{"num_key_value_heads": 1, "hidden_act": "swiglu", "norm_place": "pre", "norm_eps": 1e-06, "attn_scale": 0.177, "bias": "qkv", "init_mimetic": 0.7, "optimizer": "muon", "beta1": 0.95, "max_grad_norm": 1.0, "warmup_steps": 200, "schedule": "wsd", "train_tokens": 250200000, "max_steps": 7636, "dataset": "wikipedia_en"}
Each number is 128 + 24 x the weight over the matrix's rms, rounded and kept within 0 to 255. Layers, rows and columns count from 0. Numbers have three digits each.

# layer 2 MLP gate, 384x192, rms 0.166, rows 326-374, columns 0-95
189089135121088129170096071106146125121159158128118118119093108131111164181010148128163143126087154120175137093086154098090160105130152152145088106140154104051135108123134142089106115141175136127120141124136172084108090056129133119135139128099138154140161160082113097148141107107110180168
109126126149114162110119103079108112069113142162109141136124127104102130127123150128145101103091178101140088147143122115126135070126122120103083157101113123075134122140054162136134152154154121135108124139077153086079129105109100135136131170158119135108167106099128116101101143124147109144
139107086081097124098135123107128137143127162119091139082119171153134117106129101100104138088066135133099140160105098104126097129124124113133154101089144156078142148137118088147136148129127168162111106139139112118164096162121157118093144108124106123113100078108145145136124112108120089149
134162137121153132117123179141130142132133133113088091114157109157160139134125113141102143173126103128115106127113122103113132146108086104136121160123128127082125107128119113106122114140109142112132132134131114141138142163110136125124119117097125138121117095124128125097155115167124109118
130147115112125121144149116108123134124129099119112129116111136097131125109117118138139146153160138136112126121104098146107135125133150154091144132145140129107161154135090133128098093142110067078131131129087125151138093132128148133101116124143117131122130133131149122134112101167068173151
121099116114127134110130133133154118129144154130134144130099148154130147097098130134112118126125156117136137134125170171107129074109130108139123106124098116086139156140163153151141101128116139152157187115130157103087151091141158105115148131109148149161143113106145091122109129121110147137
064143156065146119140128098130166103161124132142120132116111103125144134174135116094119134158152102169132121104118134148128146138132095150100094163130112162112106134152097122111117130124083146138152167113143098107136124134150110088142116163149145127127111130144144126162147126152148139138
105188129155123129156106106141150118124118156166124092097119123115134118126144161160148152113092125139119096127096134137132106092138126096100112113112090109124133075113154139124128143118122127162155122115150140120128146102084114102159118110112146115142121145120133119130099169094153142134
084148129142072128168095114133155151090146110167130122095189118146139147129126149152152133144070100091146136082129102109129161136139130122152106128068141106105146130190121133121147152132158162105134143151127072093136126148147119135163135125130126089130111106119113124149094139133125092121
148105108136146098179143119095112104159179122098147146075166135163147119089145144153069120103114141147157112138102111152127130137128136112136119145156117153131098165157136134126122158147113102082104105084136146115156131162106129126099114126153108109157133149099085126120145133097145155132
122151120091193144110137128163138149137135127118123107136156150109140149113133154101125146165113126110109142129115063149116133101093137050097121125147091141194156131142106163169129143168133115113134131102122146148146106123173125110159171142118138158121098118111150091140135139099140052076
144129095110136144139136138176160117133105078121150137115118146116117110152130097146121152135081168143170187093129160119126105156138123070141109157136117080139143127170150159107109140120142117136160164110142106133132139133116131134130113121131138116124164149108120128146143116125105112150
134092155130145156126122118117130135164138131138144098159123128130105122104151138133116094144146133157146122120128149116130138159125136110119131141118158125136157092101163105119117131120151155137120124146126127164133116139145116106147086131125153117147110136138148122127119143117099135134
152167120115118114130100107111109113154159129109131122092155105084166183111176098100099150092139149111122088116123137129109126165130136131122110118104106106146140078132121113094166131113095112082140156107168127129140152145118149127146148118146126096129155084089098114095164149152151109135
120120138123143109120134130123106127132120146136102147116136138114113108127123137116136121124128147144137128114143111126135155125124140139122137125118148123139130127125105110120128151130118137130126135111123121127113130111116120106127137147122137148131143126123133110156168132121126128133
122119139117157123137117081128111135130160156135106141078130161112112119155099136123106099107148134145126147129095111131081120134077139153115143115133129164166081121120153057161116134183169096159153086124110113134132110181089126139126132067134158090152082076127139113136091139148114127116
122140149118119177114107143104114167148145126140120144104133106164132122130181104162173124128129131118127097087115124136131157129136140112139068132139157144138134146158119200120118129122147112118087134146106165124147142179144123158134081102107151106209146120152118140151088175111140110142
177109120104141134092102158144091089141099085161127108124146135101133132133128094120155153129130121117145111104136110126139122188113100105096117116148158180158132109107135107167096087162084168107118128123054113169151170135145106118142113077135127151135170110111160157151143169108112154152
134186139193058111133120126097077124134093099097145159092150119116160144129111132158149141071096135149127113103113111110165140130124141140117100145140142145071184142122095113075103102158125153149189124129150119131138196120159118173132109107090161106139114125143122111121130140163125138170
133139130115181162110111140129147110095123166143150119102157139131143100131160173110123128101120116152125102153145090111155094109127122154132124155138117138154113109140147139101143078108150116158123156145102123154099107133156157130121133102105105135096153158109161142162118165128133129112
103138127094111121105139107088099102124163173114138146083156129089120140094112149159089109138118109187109142194130127111131136106112099144168116090097098115110128128136147131155132125128133133127115131086145061152109157137134137125134090127076084106142163137155098135116129091097096155139
140147116096132176131099126108139103136131070155119144123127123127150117121115152130080132152150134140123127136103099110118133124127126149148134114135117095105132076129126152169103114158090131176125125119094138158134120103146164118108138122133176098145073143103132101106149091110125108123
156154151125109142141145146132155114153128127094138148110119138144127074113101169151145135152135178139144149086098138127124131114135127076130114144180161112131160133134109170173144093127137158116168113140119111103088143080132073115164154161168130162094117170116161115125137082083134122137
114138098118150108136095119112112136115162108116164126124151106136110140137121147118137140136145141131133098120117118147127118122120113111123126141126124150114116118118149157103146143114118122118145118139106137128139140141118133165119146122124142120127086134151132092135120092116146128138
157084119151131152145173121100118158116139115105107090146083133133121100128176128160088115145139123106090110147157147195121100177134168157095170103091116134114098162121151120134119145080116131122141109107109129160129144145109126114151108140164168131175129130138127119085128130134114141154
132096133120120138158125101147082133107132110132121140153140146117102126123130097136115154192105109104130151133181109121111154123114141112124110101148133151112110153103120127149119129141112115161148149151133153144115112132163114132119101155084128169135127128134126102139125116127148099154
142099142098150127141080108149140118093122100185128116142118114133108150152096113128116120122135117097047140068164180081118131123077141119145144109142085152137123137164108105130116130111121145110137122150132135134145125121106120139168168155147096104140132105161135104158171100146103129160
119104103122145116119160145145135147130072120147126121139122148117112127149115138141129127125133119151108102139145139153113137125126155135141137141122137118124116125111119137126150154127121115121147122120171147112138108132124116132130126120160143131127102126113127120092109145133134128152
137130117120149146145134100143126125148131149107132127129113120118140167123127129099135127140128139141141127142090153122115128159133144124122133124093129129148116100112134131125134171131125109131131165095136123143134121107108127127149136130103139159125139149153142159145140140107143118106
113110145149154134114144153129154124164132127111141105130122113158144149093146135119149116144129131117111136139111169132143123147119111159104153133160126122111142170132128147088136103168153107105182132094158138116145156138091140108128157135118165151119156108113109097136113147158134100139
089143122080122131063083121150153085111181187167139120142153103200126134090171139137136101146075147104124130109134115099076098147155089117133166137130145163125134072125114138123141113106113100107140140107094154143105152114138127167145148115109141140147086090112143151168133151137145114132
117099118141137090093117182113119108132097137113125083110129089146125200104140108114128110083114095127166116106172131121170123137154112128125074086139117164123140163125149109173151088141121187145113140133164143146142154124133132167178152107161114142106143111078131114143155146159152094113
131150140135133150128123135071112152081098151120133174122153140143164088124088077131125171087106200105142164135136100155175128073160097141123132139091138146094132127115129183111086146151133124100124149141109130153168114125129156116140153146159069165139174160126135104084138138150123104123
110134083130143135102097137153153130137128092139157106119120123157100129118151140129121190159137117132137070119113109119136122135142145117093099152116134104090107172117131108137128132120105142119095098156126146119127098181140074131154130120106113107153101081111123150123133116131131139165
139158148114091120126148130134134132126149118117087109142071113096125106096150154098149139108139123135093132112163141104100140104112085115138123125124142108098105113125150155117137102132171158147084088114098118108136116134113149163101135155137123160166125164131151158126149136139133102149
169130118104097140112110124134088104092168122132141157106149116094129077110130085140134115125120135103152119160058149141127101127120143074197132083144130138155122117139123141099159141127144128115132137111119129150137080122129067151108145097104157124130113150077133116085144121133118135107
057122129109122161138077141088123122157105132141162136117102140081135112147129092132130121155147110144160132107124186182133130121159190092074118144120159106139168126130110146083097147091108117165106134140109172127174137165195126112146118140144133147165100136148131168124101131087107148117
128122106154136071124134109120145152158101141119140129105136118112127157110129110103118132129154130134145074144131129142149131120156138141095122121104117139127058102141115168124134093169095152117136153114131139099121162110111129093166078126122099120126120130127111150155083114167127170128
168168130155094124125128142099159184131133155148149131100131116134128114122137130131142095100113144118086088088134117100127147110110112081134128165125127170155079093137147086108132119067121109075145116123120167138173126106093187133105148107088104155100162131124161144167097112152114126132
145114124082099139153070103130089163132142152169123151072144129102091140112115126121124099113089115146105146110128120124109126106108093127142102127127134138092151115133106136101115122146110143130138124119123090098175145135120166144141108119152099078110135061140163094137162125159136145139
171118125126088105078173149143116118111128152133158138112145133128143122128134146158149142135120171144142135131137123158141159115128124121136109148142130122109118130153093148110115125137128128120112162134128147103118151089090150120131114116092140120141144117148154148141146110123128100096
159157143116127131149066152127111124131133130123115090106162131093127144125118124158159140105135094111112109169123126158099143152109126110126095126133119146140104088099081191130101116120169100158144129135129124134101104131123107155110120112124162136146109150122133127182078099105137105170
132102121159088105128118136136121089114117125123142140147109130102138110123165125110149134133107131118167150101144118096090134122172135114128166133099111120136140106133159131154097138159145120123129103112157112166126128159085146078132104148138134092133142115115157147125088061096148142131
142135139126129130166123158156150111133124115117107141145115140133124122111142144140109177150146124113134112091144122104114095124095103100141136180159170110086117114136116136151119120125099134145144138085173147129149115189152130133111091112126098164160110199077120162134086132134167155117
148121150125110138137141126117121119140149120125126147113160135150144143128142104119107099147160125164120143141120115144156155103135157110114094129104106138103160170120110150157110147098119118079133110149146130128157144116125137119128115148132143107164126132123147134107125116131130119132
116141145162147133136159119132164147109153139171122126155129144139128123139143150158125106186135098149140122101123133103111130172104132112182122145109137107126141160095093108112084136116111129152107149119167121165114124142154098149121125125158162093132157133152127163153122138094094098149
154109110118169120100114148096119122188140121155151122149128124121154098112138155127125127110114087097124132139167158133149175122108117151131118149100105129091097116104112188118120064161140125134113138188174120095189112111077155136148105101098150110160128113149111149125141168166105140121
164120125148131112117127090139118127141157115119116117115134137141086162148133122129130092142116100175140157151173091134099119149142116112143144143132151099117125131151132098166113128116115169133084147144123163102126105125138097148108128098108129115119104179142146086098130129128111124129
135156145099129114120125134139143121119137108126119124133129102170091127127100118107115120136095131113124100110135122154140113125117126089161158110133152140108102107105091137103110108121149104121147104108145111124150131106134148155196112109125161137117115084116129144103139114093108106125
# layer 2 MLP up, 384x192, rms 0.166, rows 326-373, columns 0-95
094171100156121128108176169150125127133073084131132129131142144151143090097255130102097137112174103105082124186153101173144122123154112113116159122113118144249115154143126143144145178125086118170162093137116108160171200192115115148158148100168131124102115141136126164112123132066119090079
125132139156119147136111119057129137141105144123143143111108158078131070109099141127142096144110125143155104154128116147174113045120126112096096138093100116086097107157103152160151150119131105146132125160108125113090153120129123109146148170146125150136093129115136121112119162133137137167
076106135129085125136117101104096117128178142149101175138148121121106125129168091125137091134123115124138172116101143100147125075115088107114098094160127151061123112103113137123125141140130162137155109130126137118133135172110137108091140112171107105104085098057155132156147095097149150133
127171148157114137082130168132124133140147117138149076136136100127148170095112100160086112137108113115113093138129150123110127138126091125113137147101126106093144105134149111121117088143099113092129155146137121130137132160146116124111131113126112138133100079110127114094159117161151136131
147141121130175103117165136142123125136118113127129126143086113116101104118142143095156109146197124155127113115132123134084138134134136131101166155149135104116122172121133151120147115137098099101112126100140121171147098155135108119100102126131138152108131106144126131148132142135075148106
120152146095103140119105125140142072109143162112107156119121147148140110127116133147101142121100149145130139157154167125096075149148127145126115103144068115137173135145159153100125131121103104131131155099136161108113157134130134112112141149138139146153094127128132101166156149104102122110
098098113117123153155132124137122139113098097112154088108120126113148143140169108108136123138139127123105100125103124114166106099129102137114112121102085121103148085118089114109124114134119108156112123102146126039149129133131119091099126109110102134136126106135157130152165113107125132166
150144119138136154134092155164114093151129121101199147113121095120116123106106165109131089123189118122123169098137106107086126166083094108119113142143152130147150155120109152112118118121165133066106164111119115105150115125118116095135097117136095151138146147114136146159140124100129152128
102121141109113114148116152210123139150133133102104102108152115142152080113157127120104152121114094114140144142132137131122123157102116123147139165140095125114128137139118076104110114111163123131159135099153101105122130108133133166118147136117157136135154087131157145113102114152094127162
124106140133102121140118103096130122102149115118117115151131132109170127108138104144129121136125166161122132134058115117150136124099140139132116141144092162091133133114144075123177139139119137086107113091125150131140123131131113152109116137123103105115127114133131146155127150172108123112
098100140100131115169098129172142155136129121119097086121116130114109136130130142130127132163124143129136088142139128101121111150102137162117150170159100140172139148061140116117105127137159160149100105101141142138152124135166133147132123102146129177116135142132131148140070115093109114156
103143126146147114138141121099116128082173158156140125134105109151112105110146114106095089127141107144142070128164151130102145129110111095124142089138176099144129141089091134104145125150097124142165102112100128183104126192107122135090126130112108126087110147159108107059161102055131124135
108125128128112131114114074112125083150125119160186124189117089131127115147139161122089140094155153121133109117154127156113096113153161117105090166117174092143114106118137136163127115135141143117095132160123129156112141135121143114156091135129182101125114102164142181161089144070060092157
095153096146108160121121152087160154170123150114140148163116126162107080151085157163157130166118123156144128131079114094105106113138171164135129115105143124119137126124151136137134118110106127123141135118082096143104117122100158154073120108129152113115089160157143134113113133147130127123
078157058142116124105089049099082082117170123157110122098127102146138097133140086125170155111134162094119145117122153136138061118255162115118028121122151146079108134118147092129154114127092117107102141152118141146124071148152205129144093076158176104082119060163126143079090079134087115094
122158108142137150122119171110146166132103100139128139176127105128152122110142145134182161145112147108115104106126132117181125102165112112163121159149135094139159127102117172079116124069129145133128152151144121109132112121154130120084099193089109152117169155110134166121136107077114124113
168118135103109129126142130122125102107119108125134127164094145111140106157115117152131114141133119104125120107112131099131095113127093143152146150125140131140136109134121195116118107128159117133108082112124125158085158141093186120112089126099118105133142133145117129124144126152171154082
209147136128127139119128177162084072148141121167126082090132128131126099135144126126150134130127126116144121127083123144099137159118109109128112113130134126135158116134171108131102089152085167096072131129096090132152136137168117132104125110107121129157140128106119131157146183156159126139
108118092107138131110125098160149136127142148178132101181150131133129087125156139112157120151120138100135168125161177128121116127116103115126140102129088123159102113101164134146136165124139127110102138112121154124148098079084150109132127128124117138097141113143129126114136120095121142129
144113144100151127092118158122131145093120136099151150143165137127158107132155173089113089148117135161135147139107112123121114074106093158122149129128131147122129127144151101126103105108175157074119146115116096127114127102164147103131137132097123146109157128143151141128078156121087120119
088126116068094122118108115101112140123134112115124129106143134082126117125129116144128146146118103155096128137164129126153168130097099100125109125124130126096171132130137145117181121113104127139097127090147087101109129172135122127113097113153143150135153130142126117092105137085128179128
123150131144122144119138157149146125158101106083104122117118154104147098140165155163062112095100122109151145127166145125157126160137086112144148108119130151151103107146131123147132124117140095105220151145163149119118149095114146134102143123153123098112126128096084103127134137112162085106
153135135113106119114093148117142140115119142099099136122139142142146131128132132108160083133141165090140139138104078107128128128129140115144140125114129114183147122101093132112120121124134138108128142124120110138074130146160113116177114156098117099146142153107114133151104106159115134157
128072120101138146129148121120142159111125106115127145138140133141090125105134117136179141112137153155139136166142176120135155158123128113102125108121132126146111126109141107137131137102129124125134107116110125110149139153105096141092131092156114130122144120162148106137112158095159134140
110109117074093130211094134129167128099129133115107139121173137073146142152122106169145148159151125167153160106111106124123122128142125119145134140136126104111089151156120121151108141116141101148156109136135111118117162134136124081133131178114083129127130151083166147115060058101134110138
158106123080112157133174126162123132161100104121109123153139121130138121145144093149109118114108141112152157137135083137130146109110138117109134120131114163142145139159106143135122158100099154166137164166133145129072114100160095141146107176105150141130135119158155103091155079152082120112
158093135067095131146113129155118117129117128148106103131152134116159134178113138143180124119103141097088150066164138075120082099119102145139158131158075159124143124117142106136110098136117160141166128147116128141142105133120136143139138164142121120133139120117122111148135106140123158134
132141140129093113130055151154111106109142084115140142120137128153117088104104143083135151119137131114157133128133130069169108093108151125117094136099102137186137137156135127098130155067150131130124081119082079139159152137130122146116145157139119115146138114115124085124191143120164111121
134125130121088100126149171102166124140114119128094127127120138139135094122098092111137107127172128122151134115155103098150120101097135119146140131110127148135138138152113123170114134077108160134131098154134147120113118160132105139101132123113123124134123106102149127118168128133134141141
148120127118147176155151145145104122128117127162109176130156136103146101094151115146110155121161106150133108137101124096129143147110120159152153141140163120104111149134116131079114117110141128121101130100195118116115133112118091137138122138160155117132131145127120178150124125180144138100
105120104126089149123111127140135094119154169127124166166140081167148155116162094120097125108099139171120128102127116118085106117138115169122176118108105167111142079153119139135125115098101092120150156087123168137129150102145133134140159116177140138131140121154141112187128141107126088139
179124112138112095097130144126133109131088169083131087104122120153151113132182169123147130107150093129186138111108133122131090189123137133154135148152136107152116172119155156099148145096107154143138138106138171122066122152124125149166097127161140113118154147133144164107084127171090143147
131106163195140110146135139121130137058073088140175131159104170118120107078099093089128120127129178084142126105157149140119157123151099161112127125075158134094081087120149149160093146123088051037123143125135129148192082142124128121055129143157139170101131104145140071123106168149144163116
082165145090137155115107167126117133113157113116105129132110104117142133091136135095155147126160123118131101106120113137156155115135134110104097123132123146130110149110125136101119111101119149153151115124111114116147126116145121117150108123120128138121127130169146155116104083130098145142
140126115124120171144143116140135127148161109120093156136114106129144102118152097141101132119133127145117160133153146127115122123136110112165134127124134142112146153145137107138120107121132106130125127127111084121136139147138157149135128137159115134118127138150144125125146125133120108130
178119123146114163143132118134085112124137105116110193089088131125165124162105140146161095096151142160128111112083142120102085119126126114128148093137140139107103142137120114116185126145144103082152168121071108163128113087111114137147122130123141152128128156126138110084100125165093083126
161113119124157121115159123156102143108118116115119133150135120152138103122125120055145140105108140114069142129131102152138133121058078181127132096133136132121122128146102153125138131155180129108120162113135100132085142131068139136114118126118128121125158148129118114120193121175139115123
140097109126092144102136151104153149102098162145144115138143132101129091126157157123141089188070087165150099138093090143152118138144130114152124096098108125097168142156134087168113150097099165124124138123122114096093115137141112151100157127064179115196157138124140142123090150111127139120
108107105145133149143189135162139105153129122056114109151128142101123135135115141136099159139141136111160149180102106131152121146131152186129142094164172112121127137106092166150130164128136110181150125106124147129066107148137125142116075158134161111146087136142099142123164114132136130118
121151078155111158106126149101097135121163143144136064110107127134114123117132150127143133158157120124184145088131115115130102148160130130124125148118111155165180161107151149160086149099149153107127140135179177162125098143150120133174122107113152153122129184145142153120090119098120120128
144162134127122093136133150145103138124140132135149123090111135128133127109140120089098119170137153154110128118107148124129116126140126140117126135124144149098136097119094134134130100120116135129131180118121106120153120104126141135124099145094158102144135122097108162158137092128138144126
117136119128135143132140115138153141108127159120138145110126133119137124149141130096127151108109144120118136103135162103175100111148110145175115108117159130118142125133138077129102119139141110120121166154119153106125119150145123107142122151093089163111106142141129128103172137142156160103
100120124112157101126156162136170146130151140140170096147121143142097135152113146164118117126150108138110132139129153135140124086137113119122094112152158143115112124129103107114153136109105122110136134122083145099133149120145128156142122132139119134138133122127119118138148149076113102140
133104128157127143108130158188117144131165139096125141132128087165113140117144125130108094161143100156095093147159072142164117141153167160124115099135139159135163170078115148101098145118112132119163170191128141150148147124118175138179187117126134101067118146149105119147128116095134137068
086085129139127139149159126117159117117130141136112117100125114122120134131141141114115138141122135111144135095155119128121136134125136108103153121142114117139126169144145116117148120107117104102113134166123096124141130113110091113136127139142138112135129141147118137112091125101123118131
116130105106106104149131155124124095103124151081154132134168113167121137140109115131083125142121101147136124141160122123078104107135125168089140131102137148098172098136123098153151099096149128156130135111119088128140185099106141146116136134140111171139095173122146111045154134147163163115
100154158128130104170137116117149099128119138134123138168137125118118142126127113135114135161133141106140159097087127115117095137137130112129149169114179106121139165112139110136141138103139135095152112147084098123114093114150134150145168191153155113087147128139110108132128099159133124145
160131098134143113129128157107141162136094122115133100159134148136124127151144074104118101148101110115115151175113074134119207142106150131141117134136116073130148104144136132153123085169138122150125156139119142106103104094123121106127129085136131108135111116135187123118139106139113129089
# layer 2 MLP down (transposed), 384x192, rms 0.148, rows 326-373, columns 0-95
138171073160157160127153180164106166139095187137180132136166187164077090107144127130127120032129152131116144170106172163103108150137145123112099154102103135116114113124158101128166130118149115144122145079102164077125140156107159091088152131086144133120118193116107109101148107117131109121
096134147138139142134142141095130099122090160136090106141145118124131103128127140176123164143101161105136112123134165117148096113065164139106096149116099161143129148064142114148137131165113123103105111112129108140103085120146104109117118183146116152137128078106151093081096116171122142146
099138111108113074115145137154130127139093144112075139175106155138139158091137092112113147076109111091108144156121125103134157124072111094127122119133118133097137102165137084104127133145128167145151142141112112114139121151100102154076108136106159142149103114128135112167147130109092092144
129127116139149115115134146145138109150127138100118117138165106128123140171129140124109095118149134109146136168100120135135135123170121107116108123120139130113111128144075120153136123142119151102134100148137141121113169143139159185126122108112126081166125126128148125124125105129111114127
100163100098123165101140123101088134099127129110118138130124148151167114143142177105100124100116150120111112089134131121140112145130145153114122120135110135143148099127128095139123136104133156167107139132136113085131118122110153135140103115117163155129109125157073191107147165106102102087
129180135132112185132123102131056097125135155095137130142154131103122120137146156113129126114083141146128108167166126090121073180150139182085137135158104135136108114167122106096106140137127163124109162172145143153137158114093137114114102115150131133135117128140109142135134139155152129127
137095128111140172158138120098131153096094146143131089157148143116137196124117140098098111140121178146128126083124094170154090108151073161105153116134069125105132120144141106129157147102126163153102167102131131079150158156080142133151159137110123160149138130091144124147102134115096138172
159109115126118130119100157163102082145159091091155125104140104150118155114126100150133156095155131131115157089157117124133120176138101121118124154157131128118164185128164144123081114142143104099126120116100112130145072130170103145107133161155104133146148131125117127138121124151102158137
166136124102151148119093135159082112133142167054142142151116141142136098106145123114119128116129097118095156128130133116110099101125109130152118179143111104117123189147125119139119112114169128153162123107169109141103117117159122130114108121147152141120139098111139127129114101096120133130
118119123145133073135145146123099155117129154099130155190147118128094165090145158144114106136152149161136140153077132154131171096123162171121098174161111107145071136121133109127135137122109133086124126064104161123149168153141136099067097151154167124130134142127111167119128165117168125143
152141161130099074132160126093116138120112101140135165150163115135114086129117104155132173151108082112136165099151137132130140118136135144091150133105173129087115125126092117110144108099087136101123092118166078115120151157124140139120144109140130133109150146167117121110156145141162198185
131108170120123139123152124106131125106154142144129124121120135108129139135096075137123127174115114126143153136099144119089108184136119137139111118146126148132136172137172119157097113128160173093142085126133155151116119111139144157138118145096135156137119161115092128138128123102139130145
140124094129139105123108122128124131150096119148137111180129161126122130132123138138094134146132166124106153113175110133087113126222120123128112171157119121122130115130129113143104122157135148152119175169093075124130124131144108108135126133127118096106128115128145140175085111097013148166
150146094153126164144146165099138162143107117125106117149127160151112103160065116140166172134121107116099145138136163132147118115123161138125107131112125148087128169095076095146086153126137082128147103125136112115125141116107147122126108131129100112101077144099132143129078139119106130130
079139111153122113132138088109113135113134104111164120131127115151129157161111097133125132141138141113097106125100148173111060113196125110132115122157119121106145140105183118123116077134096113127100131134147103152107117158144187133153128107136150118105109100119140139112067121112092122146
138131121101137154130092120100081122141128122102152140146115098150142120113145163137147091092124093125175079101099131100165109133155120087158118125135126076124142096145133151141107135099129128133128131158137092123139137113135136114178129121133105119156147153170109130154134091118137141150
131122110108093153119084135073142117134128122129156133121089115108129138157138120126164107099109116147121081108106090132136133103129151118137138134127141135131152159084107130158139134098166131093143122158153127124124153156117158129078122098098149147124127105125125164160127131119112096147
170088139109133121084080154088082089077090154124102115078130171123156113127105084094115184102170103135165110077113106144149139157158085097117106189076162124138151110134173104130089113166123173105146124148126150100139120143149133114131070130137095155122139121061106151177153167132173145126
135141060108107139166119125148159158130146112120137125129165110134178085130141112123125103157114147146183131100126157139092129115117104115091131132160084115169149094103148091138124158050129078151098202111098162174099091130113173118146128076105092121123118099101140151111123150129109126118
152152127114145100122133127137152116110094200113124152145127146141136143166114169128114099146146130146159112139104121115114148109148129111132130124121168139097067147099106095108122148149111145134117135174138171152123157112139138130142141100117178186101116102117138157131112142116120084128
106133163079173119110128116083099144120139162112152152055125129127103142115090155143138085139131093160123139116143115145152141131134111135127111100118132168111148109135134146139202113134109094099116119109160070099067183143140120129093088150100104119134149136110135096114117131108112148122
104135142153123151108189124091153152146136131094133115115123142125160107100157147137127137112108131132114144144127132145127085159146109088173153139133134151115178126120144114121082092132157098116164116119133134118130121144116073120170095133162117138122132083119114154131160132117156114115
105114145127122103132097118134135150142130126106125149119110116204121110166122115132124158143131167146132134117125140143130133097103144120125152088156103128178146119169170146104139113139148186144114096123116140135121097100168131103142122179111098141133171162121131138084161139167186111151
133121158142103144138122140117138119123115140164107129132116137132117105112144120134124136148122128121118147160123115138147133135127125133130117133153118138129143144119114121124128142144107123112138123125106125105135147168134137111106129132116147131137132123100125119119121127183101137125
145113096152102171127094119115131130126137145125115120146112131110198119152171117166148152099143123145120113122138082111115098076153118104124143134101078136118093116133151137126116150105094086145131117176116103180131169119112129152158119177122112163156121099172149172086128135082138141098
158133103163123075170112126120149124140153151138143098143131110111129101108125165126090131126154114124120093136094141137107089117142124141164133141134113117141127121129103141086140111116121122102135152129106106127127185131103132107141139124132160088117172139109090197129074133129080142131
143141133138159120150116093128116165128072151160095095137124134133100153150092124128177132122134111105050139065152150102084117082121114153105149126134076162122124116102173080116134127125088146121137116151125101117163085101115133167088115176135159119134151112129141133124116134142149139125
111118116143146133132126172120138127133123102127146134139108101104148119130156122093096122155112131134121111116145154125131139121093114119155088143139085158125106107142115151122156099156135109111149089103178135131134178105129131145150130097139113099141142110132148082099139149122153154119
160103149117159099127117128141125151160155114096161118104127099119131156138128127115114122127139121157137122126088137102142138132150145103143138116107108126123141118179113157128123118134151115122149084127130134120134159098113119070133132133124118145123125148125108136102142122119087124118
130123106137151134144153130109153097119125094137128089144146123142138079097166111123123100119161100112115136117092150088130134112153110134077175098175132139091189135129109112105106092142156142102104101092162121100159102137121130132129184153129154089114114111133083148160084118102154109154
073174192123132158105118101164147122129142139087089140152136142173111169128150145128141155082090124146137096153132128112087148119133103107121142157121136150123131078127090098067140113103111133135116164116112143154076153110142145103109154136103160130136142130164158180111127154117154142148
158096120173130113074125146104111184146112168155156104118100150137103126104137151126146099150118077142184162090113162114154118144131149162138128157132127088139113127145134161108155117082146139153122148122138161138070127160167084165175158167167082124144180121118170131076090170179179137154
131103117178139143128118080101114142112122106134131102123101142122117119118133177098112089121138132130125140136105102087102151129109130134102149129085099168129104133149079125102100130181123130103080158114141108160178139151143165162159099165169130185125150078095133136140045116156181120111
146137115131147129167132108123121131144139093137118112146133156124140129131124136093126175128136157147099119132118132156104133130113140088140106129129085118162110111130159101101119137117113115139164083131111119155143126161120104128136135117152087115137142118157141128120117105139114133105
143107117120137125133136102114115136141151124142110129130107138115083139114147102104125116138196108138095121143177149138129110131181118133141124131114114145093097102140121142107134115121152164146112152116109126110120113165140141072132138153135144138134146154120146141117088111153154113146
180087127115134170113129153104143089123129153146086179111132118134134141145094128130153140109138134109141122136105177143119132143153105128134139120141167101141135111118111085139157159146135121073132098105109122164140092118114123148133121140113157140136121146139148102102104124113154079113
153140095107181078110155124196146149101108124120123123136160139166145150159102094102151057109120143156088123161095155069113134097058063131144122136149130159145155115170109123126145097127129102087093188123176100149138122116060202176115139113136133092110149157125118151116150127132119146132
094104106129112174109113162148147148097068130140156121113144139102132116122151159134124149152082089152101118129149132127140135159167122105145165123131124102076130118079160113177112099122091149120142093116149143093095113076138138121161128138064152173162128116124113132142085155140164132161
086118155114123111109144127115123101155137121103133119152127137113094143111112126147124147136160107157130149183136118150133137144134115193127089079107168087112152170166135165182129133139142110155150080118117105140070113164141091138124144155125093155126137117120143117104144154152164146097
135151133136119202113147144135115120130160129149087069156134133135148153130139143139145109165139118132160139156157130133129152144153103161132144135128135128156105139179108163131110158117155174115133145164115148150118123148095135129127142111099152108138144184143157146107111152102121126143
148136132128103135144101141140108149103136142154104145111119106135115095145114135120144159132126107149121157122142124137121163125162157128167122176123133118155130155115115131105138115150151103100123183131126136119105138120119149114119115141128110112132157123137151100155155106138137107139
116116061132103152110139121127154138126180149124138210137131127140135165134162120117150106161130150106108160153140118109129137112137104139127134105098134135073132170094086116108143183139140115113147144124126163110144114122143108169117144129135099115124136136119135133124136123079139178120
127140115097120121144129159118135135123155172141126095123119127117117125119102130169119131092136103120109131144134111139121137079137078093121103096129152092126089104151116121133158151129136113122109086149105138102130130137138170093162147103139116141115125106159123111132148140090129141136
169099159140088149110111119125132127115137127136122130133149079180135159143141102126138095174122109129112105161145099167125147103081132144123165113181142134133168163124129134096149140126153135116185122132117070137118087141145120129092165138140139145104147097135097132099171133123096116123
083101150106116139149173157141146125116120127137131148139135123131125114149140099119106128160126145145152149115153132119142142132122157117172107121097116136127132125111117110139107166101123103159119125120162133118114117149099121103098106148129133093133097139139168143077147123157127096100
112127130133161134137160099139141161157139132129091114101074161164105129121148122140112117138077139175091145103147118129108165134094107084162111136111157114146120114130104176175102154141115148106145147164173104119150107128144070132103121104150152149073164140132106106140142165129119103140
128190144152115086124123138120167078113131114116093129191128135116128123116138151105145137084113122126129129131102109149120158115097109135115083115101170090168109128137176106141128101133083115143139160131122131158127170124157162141134150095133152152123132165078110100152155100137157168112
126110138110096162179124117139110135111130112110112124154144123145155127054126149128137125137157104096111078072060132096142177149133136132110136122139110188155094106120108130119165141099167109130156122140157071136142128106160119115141077191113139110170146109140130150124128159160153124123